Weights of a small GPT-style language model, trained from scratch on English Wikipedia.
Size: 8 layers, width 64, 2 heads of 32 (1 for keys and values), MLP 256 ReLU, vocabulary 2048.
Architecture: RMSNorm before each block, untied embeddings.
Training: 135M tokens, 4137 steps.
Each number is 500 + 25 x the weight over its row's rms, rounded and kept within 0 to 999. Layers, rows and columns count from 0. Numbers have three digits each. The size before them is the row's rms in percent of the matrix's.

# layer 3 MLP down, 64x256, rms 0.215, rows 26-63, columns 0-255
106:539491500471494459520522457500469529549495539515501491507508482486501526501529483530496475506524530457520473494510531448537490488500510475477528516500499510481460510521486529485525550474526506526472508489540511547485523487481534492506492486524480544525465490510501506494510494542479491498491483561472502463465465521537512495555487463486454495496481508499511507479473518484534478513471503476494524494458526567545521516432533510499530502486511476505494507500484492462554489489517458481464499488519504500524473527514469480459489492501493522509509491509511520483488498500529521515448474520533540473483480498504518473419514522516516518511507505516539471565502471484466487476495468493499466530486527540504468488458493486525518497519477519501451491459512512548498459506486487
100:511495526519477486549463498539489505536537461504503533529530467474500506480486491529495541481451492535495466501484480489456499526513501507485506470487499490496505431449509511489515512471499487516518478486490502496520480485479528458509515503495491433489499475458507503464518490520480581520508507513466474500526493501527505461521490503497498424496514494472465503543471491497520542526476460481516471516470503430476485486526455505498473502468496512543477501482467537566529512480501517496488523535493521515504522497527491472473519512468514470549496538491491504535471519454507500498496503520506507491498480541517513512493532488535464486538517515497498487460504499479507475511484539478463550504523512487481491525512482475509536474531501533514524469487551547502538479506542477
106:547472508530528433489487470471464495529525473513538477471584505529542522487487518467515529520536518517469505496503487489483509538523509492493485475508503529529549474524530520491493485500472514516509463507503506551483530511486492507475572532559506491490467495465504503505501521517495523478491509476485537515496489507473464530478500491531520485502486534502492496501503520477502472480478441513501503510500477500500511503464506508519480463483483505496495484508525500468480530457534549518472504537509482482521505447499465491538526553488475491533515538443519513512541485481480502530522482519485497507477481535509508486519510523482496470509443480474505509519462530494444486510445503468479488507492556490474539495488495481483490508522484493497498502473512517504569462443476526
099:523555474541504527511495515465498535521494476471505495507494504528510518486524487456511485550528496519523536501492490545498506516468517511499493486463502460514506529513520476557486466503498498518546501508529512473480544518508501491481461511512462505468535547479477484488497491517514461481489469447513442495517480522535502496559481489503545506533486480494495481473523528534538478480495475498451490508439497501441488497456483468512490507508529463494479501480482513501530477502511501512565493474464486486497473457478508513473510469500530543460492535519521527498474528505507525521502551529547556529486518486545508499508496484496511533527504508517459487505509523478518510510492499502515472521516509483498492481459480508507419466533571496520472506524475521490485526504503510
105:498527535495514492490489510496507473557513508471540540486506512485484517481503506517490514520518506514486490496544548493523485486484462533531470497515484489450490535522485525529478523530485475490418546511466468456513473503524558525487500488520503439493482449460520453494513489455527489543439492540496517523490547527505513518480550526483475490487478557523516542509496512498480519505492518539499478463510513531493445541533510488525504543486516478515534499473462465503475496518514466492479507524507513557500530514446519486515533478495496461500465489469460494508486518499505487514465516528496511456503470511475477466506492515503485529516485528503507507481483529486484509524526507480493458472512498487511492516448478474518512534500454504530506499513552510519513493518489486
099:454460507495486480495539499458500442516489505581516520501542474516541503535480522457482493509516465506489471502525527515459542490471464494500438457538479525485555495482460531508499466490511518461500498513472492498475493478489513500477538460516457498490487521516492494512480510472509480479515517522499473501519477470497520510498516506499482485471456529498505509502528528512466545480526451483487493540512490490463467503496448492481445504501494501533490504470469494499572486481521547482475514496504426503487464489515505512516486496513455497500527493483508548495504549476505450469504522494475501521515476469516499464461506527488492516480501484527515489537481494459479523526477464515506485548523491474475478493506542481503504473569477497517483494487470514475503521510497501
103:528481527494501526515496479523446520495522490494510525534484523504448511481496503534488527503508532521471472513507479510486528483487497499482477542504525501533464536483556516496509511540510475489475459516470502539487470479491496493510503466546548484441478544523446508515508511501479451513473507499523483506524487480489538519491484486472530494543507516497497553521531511502515515466468497534515522497553486482473523511529472462538505489497504553487524505489523509499482504509481534535515511484476513531519528519444515520465512526463513501481481483503490553522473505527453527468466519510501541498509475475486488538461552541482477562480483477502472497502524481501510500511476514520496535493548508489439496544485502495506541477450501441452478486515526487494513511478522498
092:468461483529458496514506520482529499466476500476450459485486487517497537527470540534513517486517471515509511517515524530487518494488464454482503516532521470468524487539519490483511520526507489501477476485504509492461488528478514493512499519482519525486535537529491527507476518495490561502486509464491484508479494469452475533510558496527508526516515475480506482550527459523557445539511435472488482519500486479476510520473513489482487484528503514476501526469530545487500517502522471495514520518489508491484497493477515520465493497512450523463505512519517506499535474429498495483512511457446477514522441498528491516476481505486503533474483536484491527470485526569514521471506516509470535521491490487470543490481518527463471523555471477464496470510504517501536487467496463
093:487521547538500458507505502460468484502578481492479489482538509501520474503531523498450535487552491502502447512558505463520527507459474501483526463523513552522489471469494509533488475485512475539460505502523518481501484485509543515507506523498516465472458502498487464528502497519458493537490524541485450532465506495491484506513504519463495538527493496493494482500492537496497561541547502482530511522502547537456488497495496504497466521470475498545497534512508465512463519525473516513517505470502478569511535500532461519528509545523492482477502495518464479474474513537481506521515478525483490540524535482480451486501490532533522561482504498519525477524537508494480529531491468494488508519521488470500524499503476503506530500511513514497483513509509503491519498535499449
101:504512561523533487463460476504457465521486468527506499473451518489454502482501532538505516503514472528453510512552488485501550517511492520459468496530512496457474500491514548447495467479525496524493440507512503511478538499539499506511534514495504507467506543486523495531508504507495503495499488505502474519499525494543472519477500505502501512487527515512477503517499513478527502477501512512519514516504466500484481488526488503528491474512485499547484479544507508503496516544572493510484519446486552508473526523519522494503527479429512472440475495502493514505500514516451522471499524500527483529489510469469494507533477513523478429533492508514531496495475485461469498472527523469486482534482489542425496502504485506484520490443488541473466486485457469490512472468479507
103:518514497517503493497492529477539541520527475483482515550499483465561467467535490507502436520526522471460523509476473488507484470483484487490530501483474471510446483492493534483540546490536463505507490516511511497500501466478474514533473468491472485458469535505528501476497488528447504474504497493513470517500500469503547501496501488455503486499540585485519504460480517511490467482493485519480488517431539497494534524497471503470508483469484530481516496483500505470503500492497493504500499501509491518521481508539480536529480506459506514458519513492509507465533455493527492515501531502473507499527529477512492493463472472500479517536487494531486502544515536518539559520482492502491526500520504453479490445460543508528475507503453522507508505496509544558546490472482541
102:533501525457480502479533504487530470519476499532566494513425494527508495489452483468497504524519477483472492545497510471521467513465521493543479484485476485488515529481474533517512520488505526467470481502532533534486512482511496509508522482519522565566547496476503509439505549471534520508554503492493523514523500470488491511482495507508516496499544536484535542489481520495451469490506502488482484476472476509549478477489500509490498529523490486484539499496551528468476500498494495520517515497509501483494473558539509482505478523481483498540499512493504447515505491479526513465464535509507522535528497508483500485501521472501543486467464541475494488507472525507510542489509512542481469526526502513514510455476464501497509528463480495470545474480534502497507531563468534
105:515460483521509514464484500455454497524504540552468476510487476495476531523479500536501506454515579497498495477473500505489472487440479503521472510468511519521525523520410482510488490518501488504502501505459493504484515476526521507508496519497476467516518453473474525508506498484500463449538474498497487493468515498514490455461486469521493474514487473480485504500512509510483522500512482495482525533455498500506494471491475525472490483499527511495517544500526485489518518520489506505530459452532514518490491431531448477515508498468488481502478515489567468481473465511484518500517473515516483479490465532464489471496477512457539508527542516493518509465511519469493510498488483486450470520470464489516524497536550444491530471502462484557466489482530526488515531502508484
094:465528514468512474492525466491440539530521479482486509518485485452469480520498485521477493432482475542499476459490493494490497505492505486492497492458486468511498524505487525525473493493505539504525433473486510496485526499475515485475475526498540529503520445487521482507525528520513539488484493494530495515505479520511494480459505503521505499511479532472474523452528450517485484497437478499520525516508505492505491512538495471542492528562522506542512475535472463551470501498476493531506516521493548495537481458504527553536508487479492498507457474521525442539464529486487550535474530501438472508484490527491484509503500485509529501506500467514496469468501506468516541514487522479486485506489475532522542535475513531480498474473519514529518512481471460510461514495516467
097:507486494495540471510529520495514485529515536514458497461468516497568481472489502511468490529514452532545520486484541501524461483502494518469528512464457564477454493473490481480507462530482491526509533479496495502536524500479528492475508492464496514517552459482540485487483490483503446499509465498500487494452480520491471492489548498542497493492516516516482497439492504497505482497507466471505497478500520515567479504510513502475495497512525507533505442474479490489457525508511457516448465491533520559475505485473469518522492494473499507537514515515514503521460494490497490505520480499500496470483523495507519471471436534475448499529511487531476482481505499462456509532499513530443504523489511517553540514495520500469514512535511498529520467489488489532554521499487508
102:516497512493517495507457486530478516462494491524468493480525494486460527491559477533496470506528494503466480514515485524445516493497486501516482517487510518500479477492511547493463474529495460479488463489515543521487525497485547492509490504509514494439465503504470543558472519496485534516487515484514523497510477478506454501465543479452504525498541490513490477506513488478483488489499494538483501514501478492475519493537468492501498479507499526481530489506499492451547509528480524480577516511516564520492520512493508536469507426510536508509510509554494484491502501478510481548516501482536492491496482475445525485516483497509482503513469515512495493491486486483485523468458525522520537519480528491408467500517447534532498492528471496449492468530504509474460469546513510
104:468487488483519519493533506494528541511480495490525459463492512478516474510449490472475487525503497500526543480438458527535503465477467499477450537506498487507485486504478528512517488500479509482533518450458500515514519536495527499479465530441488490519507537518501481494542541514508503481481473514498485495520488483484492471531488473512513514499497506474515466481549478454513537500506488507483515488539467515526506516471495476482521541451509476511489528477498493499458498520504520473521477494512468497505488529477498482518506495532522512512526499530490492573476499512483467473492529484484473496502466472544546453478520486486522501559467531490476513437514529501484503525466504470472507493484476488502479559474505530475455525513456478478557508476503467477465440460496527
107:518498492553509497535474503501462468532512484485504506509493525517580488505517579488529537486533539488494561522477484530502492519528474507507503488493507511497500484560490495526483515472494512527478457503463497473506531506469475483504494507516500488448468542495500508496534475519490454479499516492463507518522504557486511524438550449514494500508509535479461500498476504542483472491523514469501479499538506486455500471475460506491518512507503505517489496500515511490501497475494496500432514440508545482531496554516503490501538491481505475536536502469523488531511531470525473522494477499458499520496493478500530509488477476508550501528509476523548515468510477508493541501445526494496498468509521509493492460504504472511480492540512510514545527468520545502507515451489540
103:529489510485490538488531465529470525540501459514540513461457489520496544507469505501509487522563475508492477487551484495475544514487476469473481495524494493486481522517457543485492521479508440535452488511463506553491489477519548496518517518524511514498472501520514485523506509476491464521517513501473485477547466514485523507549472503528469528496503524507465506532484469495514452466500518497481534524494475537485516417452497489495465499525561515516490492473522512501496516498494497481503467489462506513499533463554484490490494544518516491541460511530485498513544483509525478492519475512513516561494519497528546485529528496502507444510490502499504526463494454495529529506489515532530511563528511505464474504481457523494484512525513498488488516517523508494471517509493497
100:484488546531485491516490484499478488493498488483484528537552479526486515523543524475512505508441485520498480516457515476473465506473467499517509497506502494530506491520486442482516514497484533492487480504477503482520488523541494518523483512489469533496522492500531504533487468484472469483526472474494490493462479501491495492449534502493533512507487469510494464550509519484503542529469455497536460478509483490488530497512505516498536459493517501480494509535475484477555473473533496521494533492491518501458487494452514511525535455507502496508482464458523491514478517513500515499491488515503529490474488561476515494521495475504494543520501531502440489511500485495445461472452517491536500497474508481553442485505506453539555537497513510526533513528498483570542468491551440
110:468503485467474502498472556470517486481501452477507495508532503511528494486530514509493491462486529502500536495526537490521476495499462496522498497468498476543461529529534451542497500500501490469518534502505504486510477520470537506512494478506501477493469510505462489465521492517496481467509531566451524491498538524471558528531488500478494518515547509494486472460532493488522492473505541560521483520470479471520496473443499490489477472500497463527501494538473489517512495479505501474491451493497507467493478523478495496526531553502529524489499470473494531525511525511523450514471525520476488517495541502517506495477540445520499469494515502518506486530464510503508499496480492513559507460484480439488483531494477507539553525524520556427550511509509503509478475517502523
085:508485505527491545479514501536522512506500498498499513469516497485487527478477473486515516454523527519507502514534502513512493473493479505517479509518489467488528447477502536506490496508507462495463540500473507454498499487528500521503486498501498500498515469513467506559499573503479465496531464507470492522511525471486468494525526494499480493486446440500533482467505524483528457464500537505516437507562492486532504497500535520544521459455449521474518519503490495469505518507499450488480473473501502486516576490503460485522528534481506506453513538476500470551524506503535491464495531460540472462486536470507504509497503508497490504487489499505538476467461508520493529513474520527446466489476515492478509530527497464489515463513456530543488525467488512472474546481473505
085:529452502526459484506544498516486464480464524534565547524484489513462485520509537484519500473549560503460495522489437481505498509510532485474472498516506487511454491540519453472487504461489501528530514489501511521498495528473518550552522493539455513454500505534482497503473503483493444495522495515486491462477473475497492474516510506492507511524512469511517523511510486517482484494473526520494514519544534487527519481523448548505505543496505483523520476542518491510465486488490531510545468495511574561535525546516485498494532457499484503513514549500496539471487500470497481529494500497508460507520522500502501517482522483536444508494459510461513497523505475504522508494500503480502485523539484501490556518507515512477508514485510510539500502521496482477523497473534541
101:519468454497489499541501461500570525470497487464467473511536502475481483457555481522511505483506526478502466486517493492486547496528498484516500522479515485488468503501511483497498467511507483470491485470530506503518498491522442509517461495540504488438441471503468511567535509508482500518505486478526491505525481492496516469490466484494512535497536521510475498534524512502481522510466523486496485534556446545448495476477442489506527464558509548495509442510515509516488485491521512477505504514450511516535490478524480510508506473529493470524516493555526492543518500452462529539511455472502505486491476498489459548505523484493477475517456527504484516516499510481492545499504519491490530460493517466503492509513498471464526509502480485471485540511484468520475482480522513
107:457492490506479489518463439463496530542515433497508487514485530518519507507513496482525522486480490513479563494477513516476519533498498499503497474484514500579493522503496497496510508489495489534484475521492537567509506515496488534499495509475489478439540478478523492506539530515482455532473492508436493533512480519502511478559472465499541494487533496519472488498479535524488470482475478493509484486458486479504516494492494499470425496496503522489494483576501517477463516488515553505513515483461502493506479461544500485517477480509474477535527498484498530539480446496487472485507529525499494509501475526506477500503521494534530488493500500469520554543491501521492497502494510489523504516557460424488482496483493487557486478505500512483478495529529487484483453506519513
097:508483501519514512539485505524484530520445471503535506515463478491547502540523466476518516492469520490522485508527507502541529487506498501519509488486501493497528541519494473505475531516471481496473502504520516502446465477473492494472478471532477479446491513499465508470471510491469519466487489478467506465503483494475507544488470487458496508556489499492524470479531498548532507516483508498485534508476492530483473473476508496518534529517489511527514538499468514450539496455538517462534475475528500497483497539493537505515513534500497529474520516485528515496483455465502512516516495480498492472483538454523507512516517478497513508476483487510456476451445521506540516545444496537514486489535545532505456519447457507524501470511519459524440548543480505541516493503516489
097:442514463506511513492518486527525527448500468480570497484476485475531515570506514508494520474489487517501480479463487538513506505478500538501483510477456515508496518519534454521494490502498491480504517540545459526488495502531461521484477495487472515514519472511537488446519480523440516478529515533511503488475484483491495492501500519507518531494509513510457494492509527528523530537486459493480488497472523535504484541468490524464513487506503507472468492491539511504493508571471485499499461493483486509506479468494417530502498508481467518478486490488500501462455475508509509480543495505523496431527482511471474448484466489539507510474532498492478518516462471479491472515510508485495521528516559491481505498536503504499503498518457518491561482509432510534520534504533495
097:539516501513561540482491473524535484534498529504543487460487505523484483471496488528469479463449517461500460541467485492566463476488478470479497490501481482493528489478546472525469510493501465487528478494485489473496535491501512516482506478538468526507488486512487481492492516522557542518547498532468504519474511467506475515523494486504483492491494489560484520517531500531543496469509524509521538514513474473509507450459468478504444490508528496458503526475483491536517517447477487498521530522508492474484516518494527499536446464530494463483510503509491524446520528529480483515529483507436499493538524467476504502490544467498488528498522503517511505500511496488509550467492486522529519483495494502489484484518503475506521480492525519510530485515485553462475553542539484
104:488480503549502493501492471453501480481497533527496479497504504464521485523508504510469484531439518511522493452511516518464542471536480494510549477497481493519491531509476495519523552511490528509514526476453464495512522521548535427466484481516488461596524547509534543498509486479452532488547480495481517470531521497503495514501482491519512482530491502497506470498482510505499498483514502519518495485534513500525501528513522481498492484491471505516519546464507503479544471536538504488516500515461491515501462469556465495482491518498492522490532458535484481500454529524499460476460483483513498476464516450504531534510499467482495471510528525518455512557479527488483473506523497474523510515496484472528503477518493495525502447479511481482472518489474503537475533504454514
109:498502489510507492507552483462521463521496495424471534487481471497482525491535531491540563531551478422485528519560485508485470495503510488523503548487514524508514483519504510480517516476458543488521510493486556540560525516478496520471527493545511490515459483502474541492496482488516483515447518543482526488503480525478475515533490510474505475497530454516462480508522479533525473488510492478489502482462506479506518463489469479491484511551494474488499498463516479524501507471534525523482523499541494463493491473483520477507500493485520519469521489548477515492540504478539504552493444512471503495488476511480522520496483506522528517492521514482500525508496480468524548474484480469538475532498478523494529463527500521530481515464528493488491508523498485508542511512467461
097:491494474505523548507478502447489492497505500497483517504533481521504475502538503484483500501510505511471527551454477474509469519469524467463500462463534500511523441482475504488523530518476486499493504512468486477506533485477536510541504478477486492479520489490559521511524505518524497473525524485509575465514510495516531521493466457514503461560487506479513502507535513490482479493490503524458535513529447477531517469514476488507509457460554503488513502430500500486487511467490513490522486497506500477512516497486543494516503586530495531507474499566496502497491544493462492518468475507524477455490515509479483526502500533489508487490513503523465486542469475495512515506483505489535488475457490496539488506494523506554535457493484469531468521494503536534497505456500559
102:525494491492480479469501492466508472468530522538513479507522497513515506564501524461466496489471522545471535505501515502444532534513479486491469527454470548527515472543440528498500495454521515475476525479446516514498493460498518521498479493488504499506496515484488523534522533486490563504511491476489472475503536505495497524526539499508512498473494463504541525507489512540444462530500507475515526536490520543471503516485493501531527477505482473553551510532489488494523487514546493513504537502512487507483475509497489506507477514506475512485497478569514485547526470487538508500516469498511470493496509565507505540482497545452475542512512508509522500521495473499511540482457479494513499515472472481447531486510521509519490453487484493550499488460513504477532516457471475
083:524508495474506509492498470476526481524489521528507519494538478485491502503479500494488537516483505447506468502531502481512526497524520488473499528465500517494522481491448449507472529500497462541524514472469488454522535496498502524518521479450516484444519532496475520488511525477521482506506483456505500483445491521531467509508436488497469492508534478519513499530551516543547504449484505526543476510514485523512478500472499501528529510510500478500526506540464502499541473490513509497477515456488481553505512513532514500488518511544495467487509474513466527528469532472470518554506497473537512487497463465546511480495546432487523521521541525479511502546503473475515517524523501473536495513492552502512473530497470486535487497451538457510457501499478552512481486513524483
097:490495456511465509515555513493527552476494486438503503524544541514539475483525487504484473460543440559471486524539501500518490496495453490481492516493512508500511512478532471487495508489538536517515524523506531483488469500500475525490487491490505543498488516469523493487504497481508473466481495528523498465464503529498458484486475525498481529495524505471475458464532502499536521533510504499486518509508496531484561473513501480501524508475513531538482515496493472528480505508500484478479500491477463497468502508483489484548492529486505509532520511488486520495535522488523504532484526484450496555504484480458468524574445510515485487565540496501502472514485528522511488476493518475517525468508496494574497538532567517519516480472480515526528508502497507433498479506485532
103:486490479527497533492547475471508487515502499487491498511544534491472501470527499509503495505522498510518511447491474514514515523503500514526507555499543486538522520524468458551498489477506513499421452480509473497537530520494517480481458501470496517490518546466540530536532501503498516508448503535517500446467472526499499495492443494560513494523497482517458516501549481479511450467485506531480520496494476529550506493480493524510505458487523501519514512546506477512486477561473493500461451503507525505509505445501514514510478485492502486485489463503533523533479524487450469465498499531528516469512500467472506509498483505507548463540460508532434496518506515519483520502485493530472485543534497519489503519545508515502500501473480462543511479517517481535505488490495526
107:504508533482508493507567466489524500491501518496535521500466487496548466492501468500501447483518518536472477496500472501533515480515468495520535485519522491508479499453500534529479526487494513477500523489445485493484511488504500542495516517506499524537488539450537489516498528497511459521445493508525553511524486504493500464507495518524504526498480523519490500557498471485516502508490517498497540477506566539479495470474489494509543500496511471457516511495529453484532518502491450492493481504507450504503496463516471464513437488498504534488579535505524515496441534520513504469528517521468511438495488468493503481495551497497484521520504463506487505522529510480506490514467462470493509531513477493486495501494523498510478469524498495507526429522517445511504516511552442
101:522489483485529513508495474501531535512493504492509471514537536480514507494504481533507484516491466528516519493521510541544535483491527502505533513518485497497530548476477453531534505508498478512549488468520506487526503472523567487544509516479503487560548481515516480445507509493468502484492463507466503503509483525503560526495466498519537486510506485518493510492510463483567495500513483478530546483510517520505497543502529516481421512493517499561477510505536523500452494545528498502493470515485479516509534464530490466523502485478559467470497464456520483515550488531487485492492492472514527498483494499488509546490547536507479468563513500517492531498524520473494460531527485522518550518527486477487506513489466468470484521522508517482482510474515518511541475490469489
097:520528476487477457500506439514492504488522500476518532537462500490472537523502465526520507515513504463525513479529502488460498507539482478473515489495467506543524505504518461544533516471483485500551506489497452536500534475486504456514475477514539532560470492457509491494490505503473484525556491508505516510497460498484513477494471525482500481492509495495554482437495500512526525502501473532482511527544488506535493506484518506499510493518500493512492477503483523497509472525493505526500544496468480483499496545571427489500462489487504487454526523462487480506476539469513496473499532509509524490531515483517484516531458506493527494514497519523501544523513507472523477535524490515461496561480496485516516474476501511566499482438550481515497496472520527554497505466461470